From a checkpoint of a small transformer trained on Wikipedia: a variant of SOAP for these matrices.
Each number is 500 + 25 x the weight over its row's rms, rounded and kept within 0 to 999. Layers, rows and columns count from 0. Numbers have three digits each. The size before them is the row's rms in percent of the matrix's.

# k: layer 6 attention key, 128x128, rms 0.182, rows 95-127, columns 0-127
# q: layer 6 attention query, 128x128, rms 0.17, rows 96-127, columns 0-127
# v: layer 6 attention value, 128x128, rms 0.182, rows 64-83, columns 0-127
# o: layer 6 attention output (transposed), 128x128, rms 0.104, rows 64-83, columns 0-127
k95 112:535535473472462514480532472527523466494501515484469498492507513498497528553501497524502490510492503471491541459490482459493487549519515462532544526465503541455506525491526483525499554486479521481494518496468526538447491463529526501484484508458514496522498494532494476496493534521533501494523531541487483571464521521511487472516527491480468505501510480531485511520500509442509523498496
q96 101:513520500472480517447512488496529491514504486494476472492502504479491481489500493544491536491502527453507487528549513494547520498512512474447533509482463493533476509544497539528500546496484500488486562473503468522497498493503516446466489523467438484499466455510497483506505549455491486509531515523477513500497461498519512471439495520497532484484533492496511466476510536515527534496524
k96 095:550518495513455488522507457540485506478478510513503521540487469481447542509523514458508493487502532483521513468468509493487516478446548480550518514486505477517484528486513501470513511493481517534487504530484535501484462499514498533499484496510543539473479458498470485449467535524509545511497505488483503455500495515429523508480491533498524472517505468508498502503467512502457525494461
q97 095:472486468553473515525508512538501505480457449510561492470491498464504453479507485472525477529514451526473499495530528510543547460501519535526499504526496491514511538525490536500491523505475508509458532515498510487515509484539533483502511541469553485492530531486531512519518489498499472545517498512475501525475499483511538492530486502459510503490529488552500513494460502487504548473514
k97 111:513486506476526509484460540526473492510491502473539506552565451510505480470529534489522544461521527478487465547521530532486470525492483493480533486502505548534494451478482517503495489456523497473486536519524467490496522530496498492484491501490485503528499496477472475566508499461468501471505463459497496465511522523518465475533506502492533505532481523491526490508515485538508473505504
q98 109:493496457526508533521538504483444513499490504472458470502566497502462480527485507496451509452513564472445506493500497536501453483528485487503484519498487467507524545510532495504539513493499506530502487481458440506518498498534491510510494487510449521476495494529503470482500542529475494470507473496510514505493516481460476496497524510494471540519487508533510496456438501504505489526511
k98 111:467531508515505532497467499519480470482502485506491526516493454523500526496472449451529495506525504501492517500516477504497523524530546500487505535567516540491514496495460471494487504483510507487480489520546493503523482539484487500488515476482484540489493501515571524472536499490521527496492485502478508538500475546467488499524512498449533460430477486470535505505514441508484536481482
q99 093:453529512478468516483512543512497474496487531531516578454493461521489498463510467535520465470473499550555460535524503502520515474473463519511500467474480502518510511508524467489535505481444528500538538511523518510492470512510536479487501495525513507524488477515502483498517481496502499491493495549502489482479520508499534425498529510511448515491512503493469519506531491510478521480484
k99 101:521509524494518497474487515552495527432513492500461512504517501463502449522488503508483483522515455488479510484500511489467517499508507527528510454522504494481482545501510521539462465495516510528469528492473523559476466494493504511487517535489476500440566463489509518549501507509462500483474478512478522529495486490477484492489518522529535477527533498463532490484440491522475506529526
q100 095:501507508511529549550539486466497518512495478472492511478535505522521472537533515529485488483476430509528555506487512499477486514447508520513538503542522477486527471496503496507472527511495505526500506536504503494537471482484475498524514532493552500515471503493517532498524457531537498450533494495470534486494524487548544514521523505454531541489507482494523508482523518488520503446490
k100 101:506512479455446493504555550510511496485502553497464501534502470510512541481480521510518498498531485503494527502530501448484498484507495466494446489477482480490516524510523557486465544509491492510514520491481510476478478524502499499500506474535511514516494441479451485536445535516510456483478511511478468556516505466503466512487489502491556495483481526484488512519472490506499529481454
q101 099:516526481482504487478457489522526504472548480484458558475448483454504531482474491505473466525486475475506489503510496479527538480486549486519477510494533454486467516512464514526483533480481533496460503492525527479495503524527509481495505496482512503454494469531469494475481506513500487541505462529498461518524483472522514529499506517542451503478460486499472523457499489497464533553486
k101 097:525524492511492502490490533480526533497518462531495476504458540495490500516510511537509511484490517481524486516492494499502510500512491487495480486523501502442516499504558496499514455502517475538478447543484528492518560451512498545480515490504569517509495485493519488517516481520460474519535536487503510469482502486473521502460492509509534542482487466502497481556539431445527491505493
q102 096:539475499470491498471482518561486482483502529511511522481482456504488435513475537476526454484473485517495518522526499489512528519479493518511477511489504505549515448461472534485522517502467490492478487465544496470518537517493526501445467476535504507490472485488537487508497532533497507513508495461510436467498470464516504478461460515482466500518492520493518545512480541518500479499501
k102 099:500526511460483466471451501512553499532508517496466455528451518459482496490479447533500507517537539532521514474454507488471484488522476502519510517521476473479495519516511446513559545447470495509518485504493493501506487476470495463533487488519504490513529479511456511531484455449538530516520481451494521491517477489510513492511490494471491510523503501503502527497534476517473479519491
q103 102:508504516489507564507512500500434490558500475502421487507495483496541501476515513497526495492524547510473515515483507487489466476488527509501505493479475542521527487471508487550507517528500450510525476470491473489491504487514538510538474533487512521521551491482532508474493518529544544514501508498497476513493445520470519543535462480517529552489495499504496512487509501499528527465518
k103 097:495472516513470525498511503517502497484497495534512495471507495510484513488480482462498530484465490506488499473502525491441490514487460495485462545473492534505493539502512512494504528515492490463486523488517488527477462515480475490504512493489543521503443507496492435469483504563469510532503503540546526518462519482549518510511483512444512547479521512499480511526425436490506487529493
q104 095:470496489499513504462511452505500514490536507507496446531507502495493470534507486475487532491516495467455534444505457481531519488474461458512521483525500509522448514528508463497494496500459519558499482478437512504501501487515505480494525492482569471525516534542533520542525461512456510516519502509469486483484509499494516523486506552539491500462489479505511518521490513481475523513482
k104 095:472485489505491483546499501477458529546497490513498506495476500553519488513445472519531516504525494473509464484506519495455515539498505478484522535520486520556471535490490468520495505480511489500493533491474521538545515504519472473535503470446505562526502512491478521507478502502494468488489524514522482541543459444532494505514519494511542489481470456483478474527509517542480516515521
q105 102:508513517466534503485480557538530483486522517494467483492562533486474485502478484505507485499554537433476531501490494517514531483514480538498525528471498463504529492514473515506514501519493488503521489512486526491504481490520488497444512546497491474561517492472488481510453501497528479474488489503468498482493481492526526477487445503440518507471545465495494509534538490471517529542492
k105 096:512551477514480450466485457498519509523487453516515499514484476448513529513482452489508506483491498498508493466459467528486512498447534432508485478464496514527532477529477487486507531515527473484481523513487449483471526524470491478546520543478505484499445471501498491486504500515547494471497468496524476478476531450478487485522480515497493502483490533531485546486506506492519495488470
q106 104:520498489484517540478524515519533544490505466485487510495520517522448512498502478497561472506507458494509552455505490487478476487516512533525498480552466542518493448534541520495519505491472517510530499493481483499513480494446534522485502507467463497501499497502485434452501490509504453506481516522492571512495505522492516488519476541482518499509513490516496511572497518490516523532496
k106 098:454546565487465457502525503453499474517527489485474520523514493505491461510537455499444554508496522489507479486475501529489491492487488498521512455552502515499496496539508522435492497555510487473515506507501483512494484486493471486508487478527477489512534510527476487522488507520528456493504523531508461501480490455544475510499526488472501475486506510502516546513497540504520535458537
q107 103:517518490534491457544481463547460523540462477474512494474477491493511485498462455528506497484510518484524521476475512502522511532530509481473469475488498500485508513502497499504519534519506456497526481553519508523543496504506461549515505482489519518495481456511532509454454450462540525520499508505500482465492516518527546522513517498490510451561477493506508523493551489540502482494500
k107 102:503443506446513456473496510490533499506526474484491451508540513521477531507494554472514453489487497508493508495492478501494526462500488499505485496517513480519462464458545504498513474498540492499508564505521460477519478478498489472520478521533524511532485474530525522483517505452472522467522455534511487488512513488498473520513496534514535542473527518521536504519502493467469559506522
q108 095:504517484494512504480498539470543522495494464464517469478505503486508520550524469477479545470472500528483520461511491468450524486469496521532487482472509500495537481458478502542551489479538501529510540507494503487506528510466476536533492488549501475513537437516498470469501523509470497519478507505519557470501509500513511494507467498519520487491558529502466503498469457539507512497516
k108 098:478497518535507462488519527488561478501494483510480471490497477476503468464557500494506480524509540490501495458496524475512516517469523512492500480538456552479527468438497501481493524519531481507474511510431481488462481482502519478504506476487475519487452491490463517551509548487495477494501528500547505472452480519478505504517509498517505500496536480475480552498476533455513514512518
q109 107:491498471491500495512514465479513474458521482520535471487482491504505500468501518521507461499478499459499537491495531514576492456476480533518483527457502478515532526536484564517454505465474506483505507483450491499517522508530473501484484485551511505507499564540500472494467501477516547484501531524539482470486500509476504494502499483496484534515518512521528497564524508495520544488479
k109 106:500497490446472468498481445476496531498533510460525542512444461495499520493469523492507503510506459483503535504473498530510467505520508499499494503530511521496481469508547505505517508520484488509499544532509458475497506494528503470503500544465510532458488445494460486500491529455516500499518515479500518559500517513547533550475509518464501427529497479484472515482517475489482487511476
q110 097:520471504486459452491490510534526491482515469514486488540525490503480517478516498464523469497528502506489522508542491496523511534513496472490503551511560466511508499528471501496468526516541517520505455532472476489538505493483552454473491516542489552516464487545510511515479520463478524513474528537445531448479513503476501488523522509483499505480468496500487469520526536516479476533496
k110 092:474492485487496464520507485479518503551486448496535540515518500481474494499479528487504510501516494459425521512446521483477499520515516531493516514515469473546469481549488508506560525483500526474499519503477487545511515514480529483478508490534505499449505503516488495475503446467517503535535478487485462510502445505502502528531494513475511530480496499523518491496534499482545474444465
q111 107:515498560488540535497535471504534439501495461488531512512469510541519473522492524486534508504435498480501530482503512520489436524505506467505485529510510514510513529487511503504537563528516464537493503518537483515492503483490449542529533491490493510487545512553511502533509518550507512501463514541531513541524477491497517478493489464507492501476502476509525497492507497534486505472493
k111 105:482517490509482492526513511517539518457503553477503502491568507499470536507481495454550482462526526492510461483549507520518509496499509493463478518457481524488466532512522515500527460472481443485470478483477519453488475531501528497518455478525455508493476492529481450523539471541481509498510538475486480496504482513506524473484518514484515509488505466505518507508541512470526491527528
q112 093:510521485513510525480487505467486476492500503501485506490444483453485512526491531455479489505449487502517510516479508496488549507506473539476507546466510515446527506488528467503523444466489464490454488485523499527501479435477474488534489525468515527522470488502464534495502458488502444515500505487521517483509484490515466516530528510515517503449453486478529486516478459519497537473503
k112 102:521490480480479499484509469531526505541464514491501560508492495536538464491530490504536492493510500459509490539485495453521481528490481494525514515508498468525499508492487485494537460557495502501474422485525532484510537510515495476521505506503514515524520482522505481514469538534490468533449473531489488493485514492432533535478461518474502515509515492488477481538478535464515511550504
q113 103:463498500541487481537492486538480542492498521519497504541535459468475496512514492504514527499512452513523541471443528493519517508483515499465513460495492522528519504503514525525501439527497505497504509481472519527460516509481503493463515510530495548465429449491499522475457482467489548509493495475466547526495495514483497506486467493505503478530529503514503484492518531541480511512450
k113 100:458485520505521478488508487446479492506458492461479481489483497551514502500508485499486504479493502488498471539478471517471499483471484497505490495537527467478485456527469462474529504475530474480493524544466477515480447514504518494516531467493488461494521500531523515479502489467504490480470450518488545470476506470519510479492535477533521495458526522481458426515455519520472504475517
q114 106:490463459492530477498503499501504507466535504548521462442533493495491503481484493500520498577484498510537536543483546527488462526494495493538489478515476519539505475480435513486491490542502496510479520493474525495503486484477506480512483464482525505507487485490504461517509490561480483513502488509462506507515514552488528487467494456489537547522495461509504490541521458523523498503531
k114 100:539492496486527479532547468451503507500453470452458472497508490503478493506488528501473515487467488544480491488502491550516506479519497529478510544479497487446524488507491494480506508504509480545476461470551503501465500506487433552492487498481534528507493497542501533523508521499521467450503512478501486489503445477513480465470513523509518477527479540501516495446490492526495475485505
q115 103:497457485541510510464532529545544512448450500528494461487498516511519469548516520485457547555476483496489484487529526454527494562517519511517469501525496538494500519493541508465497527494489469493496493538508484504491531494490547478497459453486487495531489500522490535501486490527552511493484486520468514498528504537518505518514482473484473508492494537484508470496512537524514518508474
k115 101:506489528524473509559468501451511482480486539473537491511473516475469447481485494471511477502504463521561530536506500515499480464510509497469490515499488479510484482513485511484489492470457485512535495505470541503513505524470519447523492499505526491525526474522505506495476473480483496514501478480547465481490510483447452525459547489473464523505468482481518571490477526472522490498490
q116 106:506504482485511515466529502525446500503491503523521475497537505501487520490491470483524490535532490488495454502474498515467500499482511520462461511498526519485509466508521474527525455499487495525492521502529569476518539512496500519489559503511539520491463449486583500472521524472523464506507489486500527518491493528516460440496493495520482489513521488507498455459547516452512481517512
k116 110:501475514504528516401515484502490495457494505541489470502521443506461480515480532508460519478469484493501477502486447543499541506511517502500540513509502503535536500516460465527529481472508474538514534493558493466467509479502489495471504499530459469492497511521498506493481511570547489480484503472522476492477479508498490501517498480502467521500538502533511484520479511516529500498528
q117 092:476484502513518511469515461516481507491480487511528527539486513499486518461497476565516484487520530525497536494506470517529503545502531493450514535475520489524501491498514507443524508498437529521508476484492535458539496485527492473533485461472500484481529521547489481508478500532510518543494508502532499506468450498512501503508451524512549534478489488492459513556453496503476478487502
k117 086:479484489485472536482519487514510535489531467498526447548536530463513511469504473450487468532523476477496513499508534516490461520510494500530485525492482502425469512491500494485509501486453520485450535482508480501491548475483513524487535543560493526517488529481532484519490515498508473487493491504478520536514476483510541498473511486503531528547506504546509492503524509560481498501526
q118 096:511515476519450519549489502533510525469498514483497501489497509514516504514438495513553462487516467482457470508496534492489498517476479482456517493481528530482518518468480479536503497510490520523569549482492521503532478475555520496467478499500470502498492549473469474531489488476544508501516491503486465514494483490482511461461494550483490518441483542511529504496498455511487478502479
k118 096:477521482423505510486468444518487485516478484536505474502490500493529506479443464496512495516478465510531444510494482486503533507483477468505529483493505472456544486504537517496476480497476465476508505518521440500512509550532488503480489498504454465480464474469511477545538500465480532537500474512519482500527495510469513498526479500539539536523506496504546508511491481519510480475493
q119 099:488509502500494483470499484506445520479462511476463486499451481532534506516471503500486491482462505545524488483518492526500504477470499503461526540479538493501489489497496552544472507508484502459530485449512518525445524486490524538515489517472509511507530498452551486496507498508502466530431470497507557495479505515502536511470516512458475527545501474459471501509507480478528509485507
k119 102:459510516486512492495481495483504512505482521500511538471572541483498470502513505518504527462504521508498517503536516515515463495485466489487478495517482488486527532562508419501462517561511411518524476507468493495508495488528500506497533507528458504507461514483510503471481482465456528478501495493532511485475478472531497528518498527497499496519509485457536443505492495503490501492521
q120 099:487517511472505505540503504477478463459517490502479468455469510473532540492472494507467492469543457511509511513497501523496445470524502480509493487494501482490472547473502518503485500522545468517475481522518459506540512517522494518509484505531498495523537478482474490434535579543486502524520516450522465508482482521494498513482479534495462477511488517470492514472485505452472529523505
k120 092:474506507509567539494480534504462514492517488468485504464482513489537530537506558483519494461529507492507510476461522486528525454550542481532476534469548531472509477464518486526480491493502478490502489489481482505526475480484484566519497466497529493494485495498496483548474504495492547492472521523494490457496497492522498538506493507471535515497508448521474508512507476528536534477521
q121 099:495518523535495528513482529490456467486539481469459515534505488496511472496490537495504482520510531489457460466503521456498465504491506505489475535513501476480513515505523488449479490539482508483490475544504551549534510510485467539537507529513505514504499512500510449455517474517487496518490471479462470553502522490480508454506522515494490489470490499568510519532472539495480460497475
k121 098:446497516531490495455479523519477494536507514478516514525484485538511555529475501490501476477526498521476532494538502493500517481433511486477532494517498568505503505518559525564498496523488538463454446471536463501517466473538535477482477523533503493487514488528531496509490510493477503502537510519505468489504485505504497463519505492499489536501470530472485492479512460488531498508485
q122 097:519486521532499484499480517491491512508492558474489496533509449523509503512508500528487535503495494492522475489497480548465499502503463493515514480497541480479514578507518501487500476472486475539500518520463454457496488494533501557507511556501462479459517492539476503523498511489483460531490511535466496475504454540495465500468499459530508472533503478497448517487495538532508520499465
k122 095:466487533492527501519487532493493513524460465491518504490511500472509518515490469467460489525501525528539480527499498482520512483517530511498475470494507535525486519479460476509523511530470517490514492513533531517438505498501516487525545533496534514495501494546486495516526516548461550521482488500464530539473484534481449457525522519556490522463468460477514462496516503470468518488535
q123 104:485521487482498457526478469487518516499491519446485478457467501455452475517485518485513542513461536485509444515508496526492465516515498494475501487500517502490513476537497517501501504496527513519508484493479495510494491529507468510473491489537496499475480463516482537475520546534546496521433489464466491487489555560470524492492473542487517509480529489516491508470462502449460506461492
k123 104:512498513514497502496459502466532441487488515484489482473508510539552525528520540500518458493474478549493470495510507487482492461528528470472543488501474539469551527482482478491525458531517533498515523516509521514554465501475508528482513489459446491475476482494514479484526535524492483479536505459511511458526459482494495514511522463502532482497452521509535476514511493502489519477497
q124 096:502467487519471485529540436555462546507501508497512503492503528491504491484472487511482530491517518532477518528526514440509516455483496532511529491473504506481501509484515505509521423478468528513492512470473491463538509526520511534539501490502491490489483529528530506493519506501479494456486464541526564519515469524510493516488477523452500520471483475469514472513509511546513479533489
k124 088:458495502451502457474487510491532488517516511503510507521491485509480511515511489514434498534504481489559501552514488534530529528509454499466492513521527506502494481490499489535475490542528480534509454485467514514448488549514501505474533484509465523505473489522495472514458484458507478501483519480484497449488539490452469483485526464469536487481498515521528518489485485501450521459493
q125 101:508505474530533479511483477519491524499468443485523518482474520510520468508543501472512495528496487523495448503484483518519472474433529496489490487512492495496497518454480456484492480478518529461501466463507517496490503491507476454451552498466509486506533518492510545492509496466558498511549521546516511540513509540465485497486498484502471485491505482473493487514479537536525516557471
k125 098:508506518482530547470476522486463519453474544484523463545472484507440505501490490525511517531467506477503511513497489484490484525518466479500510509487475434510515525475537509495534527531477495513512529509478519500497501523463524492495483494464525507479503504466533475529492514504478470481493474493487516503504515481565521528483487541473444541530500535491470545519546534500488544480522
q126 102:512526513467514516486473462474518521480473531470447521537500490489490533535524558498521501462514523481534476508470505496499453470451510514542521536515509484464496508454506513513538490520516490518529519499556512491504498492543539520505514485500533515491509504498460514488511530495508511485539536517463471496491481502556510535487504456478491494526536515508532534495442505477522505495539
k126 106:520499508522543487493511524492471490471469464581519536501502528513554487477513487495525468549539499508490481514530487494471503478524504518515441453466480552478524506503503505518521480507474443525495491528525521493515497556551480511493530504523522491484482534503473475478534515553495505499534497497496477500538500497496452472495502524468475519523518504495508502509472460530477509497509
q127 108:518510496512547468465529525452510516488478497488464490502482503509496523524504488485504509474483520499500512548492474491527518524541519478488473474468506485427491532511555492520487501471538482491495534535466474512477489531523481486462535458501417528495494490492509480552469477511472513482501517518442522473472508463496495479499494546481514515506518482528485543494477531515498487486502
k127 103:448508514526511524527500525486534456467497435501523562521553491496525508471485504514479478499515466533505494449507476484454486492496567464494540482481513519527511469508501508474517494477466487507479504456519523521557520509529529520515530479490491485519529485512523502521544486474525498524478476475500512470512513558480498511487511541491533480491513533477492483520471511507480517493497
v64 105:467465495491520476482552481486472518542491517504487525476477538522522536495500516522548443480543503485511525528508501508510499516516459513463467472517530545494523490460513521503510487489502498517491522470499448525489529495492548510503502514483510487499467491519533520512525472493446493499516462526487476468520431533517520523550532499454492515472499524539492507543501466504482523509507
o64 102:494478482508485485525564511452556509521498566507545506514508515522501530484472498528547490492508472487518512553521454496461460475498482496490467514475464492502463456480548537497480493558510467468531515485454499518481497521454492479509483454532510481494489502519514507508516476480497505517495507505473481482489495499482486486540496516479498501503521443475498499504527460547491517513499
v65 094:481478479543499460477487469520544549516498481521531454476482560505480492491507546492499492475462477547493536488482489522483496466506497500509504494518491510480484477493520519483479528497522512500475477466471490505481484481467462493500508484505506474474508475529474490519553507513538469504538497482477513534536454542522485525516498504510469534543528449505474485457504478479441512542485
o65 084:491494566507526488526476488516540549520495502517514513504493495467451522492506530478507493503487473511459479500485520508493464478521502534519460510475466515552520480508529482507458556503519478523520446475479534494475457508537511491449488520443483513522499510539495483527574528472515497492495498483508485504559509518499487517503509494501501506514533496477505459509468502492509541491534
v66 108:509475520463508536499470518516503503546520500504490507500535514529448530453522566512546495525486464509533519490483511478536536514487488509497469464495502527473512481505513540491481488504457544488504473509493495496536498506549482476526486572527538533506483491476546497466469483481490496478555529482520526505489507536517513486481475489450520498491502524479496511471547486521509503495519
o66 099:500501525503462494503505492493500499495538513544531440517467463499489472504501519513520493550495428504513508508496517525519509518484513473473482482499489510493507468503478502515521470499509504489485479495496482509554522457441498512495456485511474494522503448502445473478520559479502498526525535534512529492512516529451497469480473453526492486503490522488445534484542527474508475466476
v67 099:486520548532485540482488507526487528493479532447497498467503546500527511488495504510448481510494536486467528514504483482468485498475553517487533453510463565510506501499501524501480524505520499498531485494521485508475517523481446520494520462506528514470522492544466461493501500516526536472501532471493477479465513494504463495496501530467526473504540514490452448502517485478497560501500
o67 093:447471557517504512520471485526513485469493499526469563515508538516504447461520454463536482514492506547443503477499504470496469496497497490497520482517468496508519463496513446498496483497528500486509531461495513497476472495541491485485517517510527522489517504465530516445494525514484506488506517483490531472463531521492498469454525529474534515460527494516497500521534491537505532509536
v68 112:492516509533519542493562479499507498511503469496491492528535480485498504503492488522500500547475536527480506523462540535509516476535523550514516475527514506496514466497503484546468506468518464532504507497507515481531513455506489489462538516509511497545481490546495497523528488465485502469503511552534490475517522548467567506504550501449533501523545494525520486513507520491479525486519
o68 098:525502530501502462529553478510525474513501548470515490499514524452470495526485455546497507512490493554450482516514503490516512477480451503456543500491521509520488463561494476543527532459454497503482535470496501502524497508526505451520460487507503500563462495502551521493463474498504509461489514499500509481491494521468515489500492471495489492480526527515473528521494488529509526494488
v69 103:481494490456509455524514530486526510492527539548502515462497474552494533494498480512537516528521510474507512564468465530492466504512465527495500519501495519508467508532462501547518490469495523444506522524498483514536498477456524542452487521458466491518510513487521448539515549523507497546481509501490498509523477514535506533478467494490494513512511487477524473494474475525505492481507
o69 095:533465513473526489511421464484529524505488492451478536513496459506491490474497461525500535521482497492545535516512530508485443464477472525498480473505463495522468513485506516462513477528506504473492505534514496540516476497458485475513496476481507502482531511454498475540452468506470537464514501498487523523518507491494486506540462548532482523476464511497521504492494497484505500542467
v70 100:506483521472499484474526481524480506534504502482504518517480476517480522488534505470452494535519488485518472538444488486490506499500496513494466530502507499498460447496517531481560478517529500454514480508489457475516507490491506505499464495483487510566507499500521533537494454491509545462537524501552515508557492521506519515516520554525549517474493483518505545509499460522542511499524
o70 098:490494534469479475480553519490484536493458489499499488496497478498472530501502523468484551527483483503514470533504488480503467490482516503540522504535454524489456475472493509518519486458479496488459519523547509492500525510488479487473471453486489505520519454538476565503482466475487524476523508508468506470489516522535540539468499498493563492477480495484476509501512534550521521461510
v71 097:498488481543473444479484539464562494532487490470491478481475541498478488485534423504510466505481507537497485469471475486541516465471496491492430461480523496503518531522495488521540511508460483489522509503525459504456504502490501500498519492482490502479493491523479468470489514494526461472520510510494495530496512521482477484479537484502521463536461507529501439489509485530479508519486
o71 094:498484537483491505488507474470517514546520473479492489521492498486507518512496449461483483481507510446492458501497523507501517486447485504509486482477507493486457498498496498533505520524457512486500483471456512473547536514568520495522498512457464500495501526507566468482546538465455503463506465548497506531501501546477504485482484530509510464496493515475518490452506471507491503491549
v72 103:508515513506519504467527465465471492470520502491486500534530473519504497498544527511501489526492508531475478453488507541483511498492492502507528530461585469502512475458531503506472522495488582491509561498514489496481481494485508495517483487514478491482446495526485473483516489486510479514498485498503475539509511548494562477507507508490526528508486487521535485482511492489541497439444
o72 097:516514480500512502492490487452453487503500534505482512478465508491479505483487517488491476541483514517493539513507487488501532483500471498483512534495549509502518498444516488528507458537501532524546485485569501520508503475566532511526449495480498546532505512492465503557493494492491523546502510533500475510486464515445489519498501480544476513501469515480546513497488446506481493454496
v73 105:508479449437466492459493500483499474514507480481462518497518495461513488520475502506497467490491495462464526510456533481517446510514524534547516507525512467495482518506517478470531508524491512512484519499467483532522502506490482554491522497512493464459448542538503484460481559524502509500505507457507499476482484508483466515469477520487470506516480542483543497450512473472482474514496
o73 097:489530452491541502457509482470506494497506477503537494505461453488510496512503475438544507487539466523534477465485520447476476531526531491520479513525501530498556497518469524498538486533483501516521525529488506479511487473509513527487518468518535543493505527535500429503469527503491535481534503517490463491520515495491523468516452476483488469498483528488509490505458471486530500496496
v74 117:498490514491467488485439541523519489505505525543489521515513497498503530431460467504488505507512471520473503459459522501511506508502509494509474507445455506502475503536495542498468458505480525553475468486500442471490469516536479496534492512506510547530541484496499492494464494493469456501461493485439472505479514503517484484493512480468538502515505536489479485495532501519454514496505
o74 095:528547524465497508501431564512558520493522519520534447510490472506538494507469476496502531495520504500477489475468501522508534520489487501513467515485496479493504481503516511476474498469496529514521466498489506525525519531493468503485513481524472459536552504524518478469494558488494548527468506492487479486459514505482533470489519461489508521505470491492508528477513480435508493550502
v75 097:496476440485510479512496498488529527514537483452488507501469541478505503522510493510489535459523485479487444476455536523492512543529530484471501492496557468499505505530482522494486446536509509487469525537523480514521494497507502496502482521490508484498482516483477497550475490471477503510506516492552498509534552504496493489508471544517519479499510456486428523497549477463515503509461
o75 092:489462489518455526474476529493501451537477515507482478511515518506494499513529520509498475554488487530490502470512530466463495526469563477478544499516508517456519474480533508501540510520504487522515491534518549513528488516479461520538520518458487509512504487490500506547517552543534487475515509506498521517492543530530528532524487482464562508520513506523522482478465499494494533507488
v76 097:540491493535497527569505532521506463477464479491495467482500450456520486505495532490464479526531525530498495498513485516505534499502486493521535500514522495501488504483482486464527522523530500490535520471504466496482501453484471459528481468468543507501501473479502511471574496506474483499511461500493511454517498497465507463474463479466463484459495458513491483483486532504526512490448
o76 096:467455467505503516502532508503466535548505495548480533474540474484486497497466481479496525492511499502494506510489492485509517480533536502505522449487496564518471524517526525448518520527474508454511481478558487524430518517522525473520457534507510534543483475491489484502508495509541454502525486493497527496456479473523491450477471495521482510502506461477497503533490508485495491492488
v77 112:516495524482494529486499501503529492543504496488466448533525500479516533502515483448529480539502542512475499536457484522514516494492459512468501525420507506521500496477482511494468479463464502503479509526464467488478542522482512489495495534493539472507450479498491525502504471518495542448515469531490518478457476508517509446468509483509496511528487477503463493482510491531497481547537
o77 097:496534550495480470499525527470522494501531513506503486500484494503520497493486544477504473471491529461531479481483507520471534457508485509484518465499512527474483438507562501520492529473526483458478502522539493547476502490524509531501424481495469489530475487511503463486473524495482539446498523475558502501508476506497466474509546516494509461480539512481531494475507504522526487504510
v78 091:515503537491549540506461522509542537441505516469481546531487525491456513462472511501525531516489520471527521484553519468492491526458507547553488527477512514484506507462505509503460499521499452481519485476495492465498484466472482502502492503525525465538486512515519482528541518494513447486470504524515480506526536512508501523502500513478476513525481491464524533499484513502501523471549
o78 087:582494484459488527437499520534513481473518520520489497520505505467469511468507467500476502505497495571533514514505496533514490473481488476494474502438478498516501512503459510509458501472528488532462499494523516539500483536480496457488509499526575530501510498469478488475512528478499490495488506541551520471484517498505479500515490505476503498496535534553520507535500537498486506510518
v79 106:502474474508540455480497506520502509473522489498483503514505465500459523515517474465512477486458415469468482503499495451491488495476526505507489453492468467501485487486492479493511495473480524482498554531453451477472517521535511493493491527537551456517534454551488473531473473475485514493489494488458532522508495535519520489456521483495513489489516486467485473497494492533490482504512
o79 098:531529449485488484506504507529475507507527487487507467481499451519469512527522488512492505486498499487508486495479537485485478498450491532513514530482513514512483465521517471508530475458500534549548560491487481485525473514519473504508465504448498492486542479493466459531528536530481515471503513467481504455524484491519518513422525490473533505502519466493495480494532447513515515473527
v80 096:529496491495533525521514487492525479506506467465489533527498524533440546528520509486511476482541491527511484473494513485487505474507520495503515495533478469461479484448535510552474533484500498482556548524506508483483488497496500482456500515495482468521515514480514489491526503482471412482497471520490486494534495476483528482526549483493487525478544543519470475482464484533531497513511
o80 084:563447502484492501515504458475489491529547553482469504527492495485462513505501485504498477504537503497532534536509528500501487479476513504523526456532563493500537482533480509517479524477502534533555519444489514529494525503513518471507490480541494489502483515521516489495498474511537522517483510499465535468502493499502522518493522489504493527522507475503451438495503553524473516513549
v81 100:549510469468487475461488482508543534518506497495444455499503526485515456468473492473516498530508477468508492494448533468531483491512476509467546527509464521524493503520494539477489541526533551476526510533513475530479491482519540487517468490517534501517513463486445507522488474531490465491480505507529503494532505539498502489493522478512503483458486495507490516486472492499521459468446
o81 096:495516488503486538482490530484491501517480522486457519475545479546454510545482534483508523534516475520524461529515499464513483504473476480454502512496516521477536518537541487494485519524508499495475484495513528536516522490512501477477501516515495530508501486495464477492472532525476500478525473525460447493511476520491542533416484475490510489493468512449545502471499535499508527546480
v82 102:514520513514500437503496522507564545524533522493508499531518474535522512511470443470487480497526492517476463554490488505495511484537518485464504514510484526478451512537483554505509490509487552531467498514493492523530494554476489501507519505478494515451493496468484484512514562494480530499511503480508527515523492467535451503508522548537517462517498482525516473504492474498510512501476
o82 095:483528542475572512445502491479513529480458484464516501503533473494489482457511512495539505493522513490490522504489567478512526458479512486492522524511490488500471503503497464462504471523473528472507493509467568489516509515520467474490512502491460490489507497479526523514506499537512530512525510456517516536519506516515467517529514492502492478493496462459479432497478510516526504565484
v83 100:489482489484502478495530483500472534505507463533514467485439539514481493533484489485502507513519486495515486517477540497462464526462470475511466539513513469508450474513510492523516502439518535469528497499516483507513518499468457531520480454506497549487446503496508527491501551488490522552489452495533505491519509549479495481497512488539500530458485515464496539499475481462512521508487
o83 091:503452506492498528504538474515489559515484505503502515450488502538484538521513507496524521525508458503511462484480499506461444497523477489508520528471487513477485554519512477522538519501509524536481486513528515513499460473542483531496469432487475512464516504482481520499490465539504496520487517508507520520503514548473524492562537514487521497518484475489500525474437520474478536491496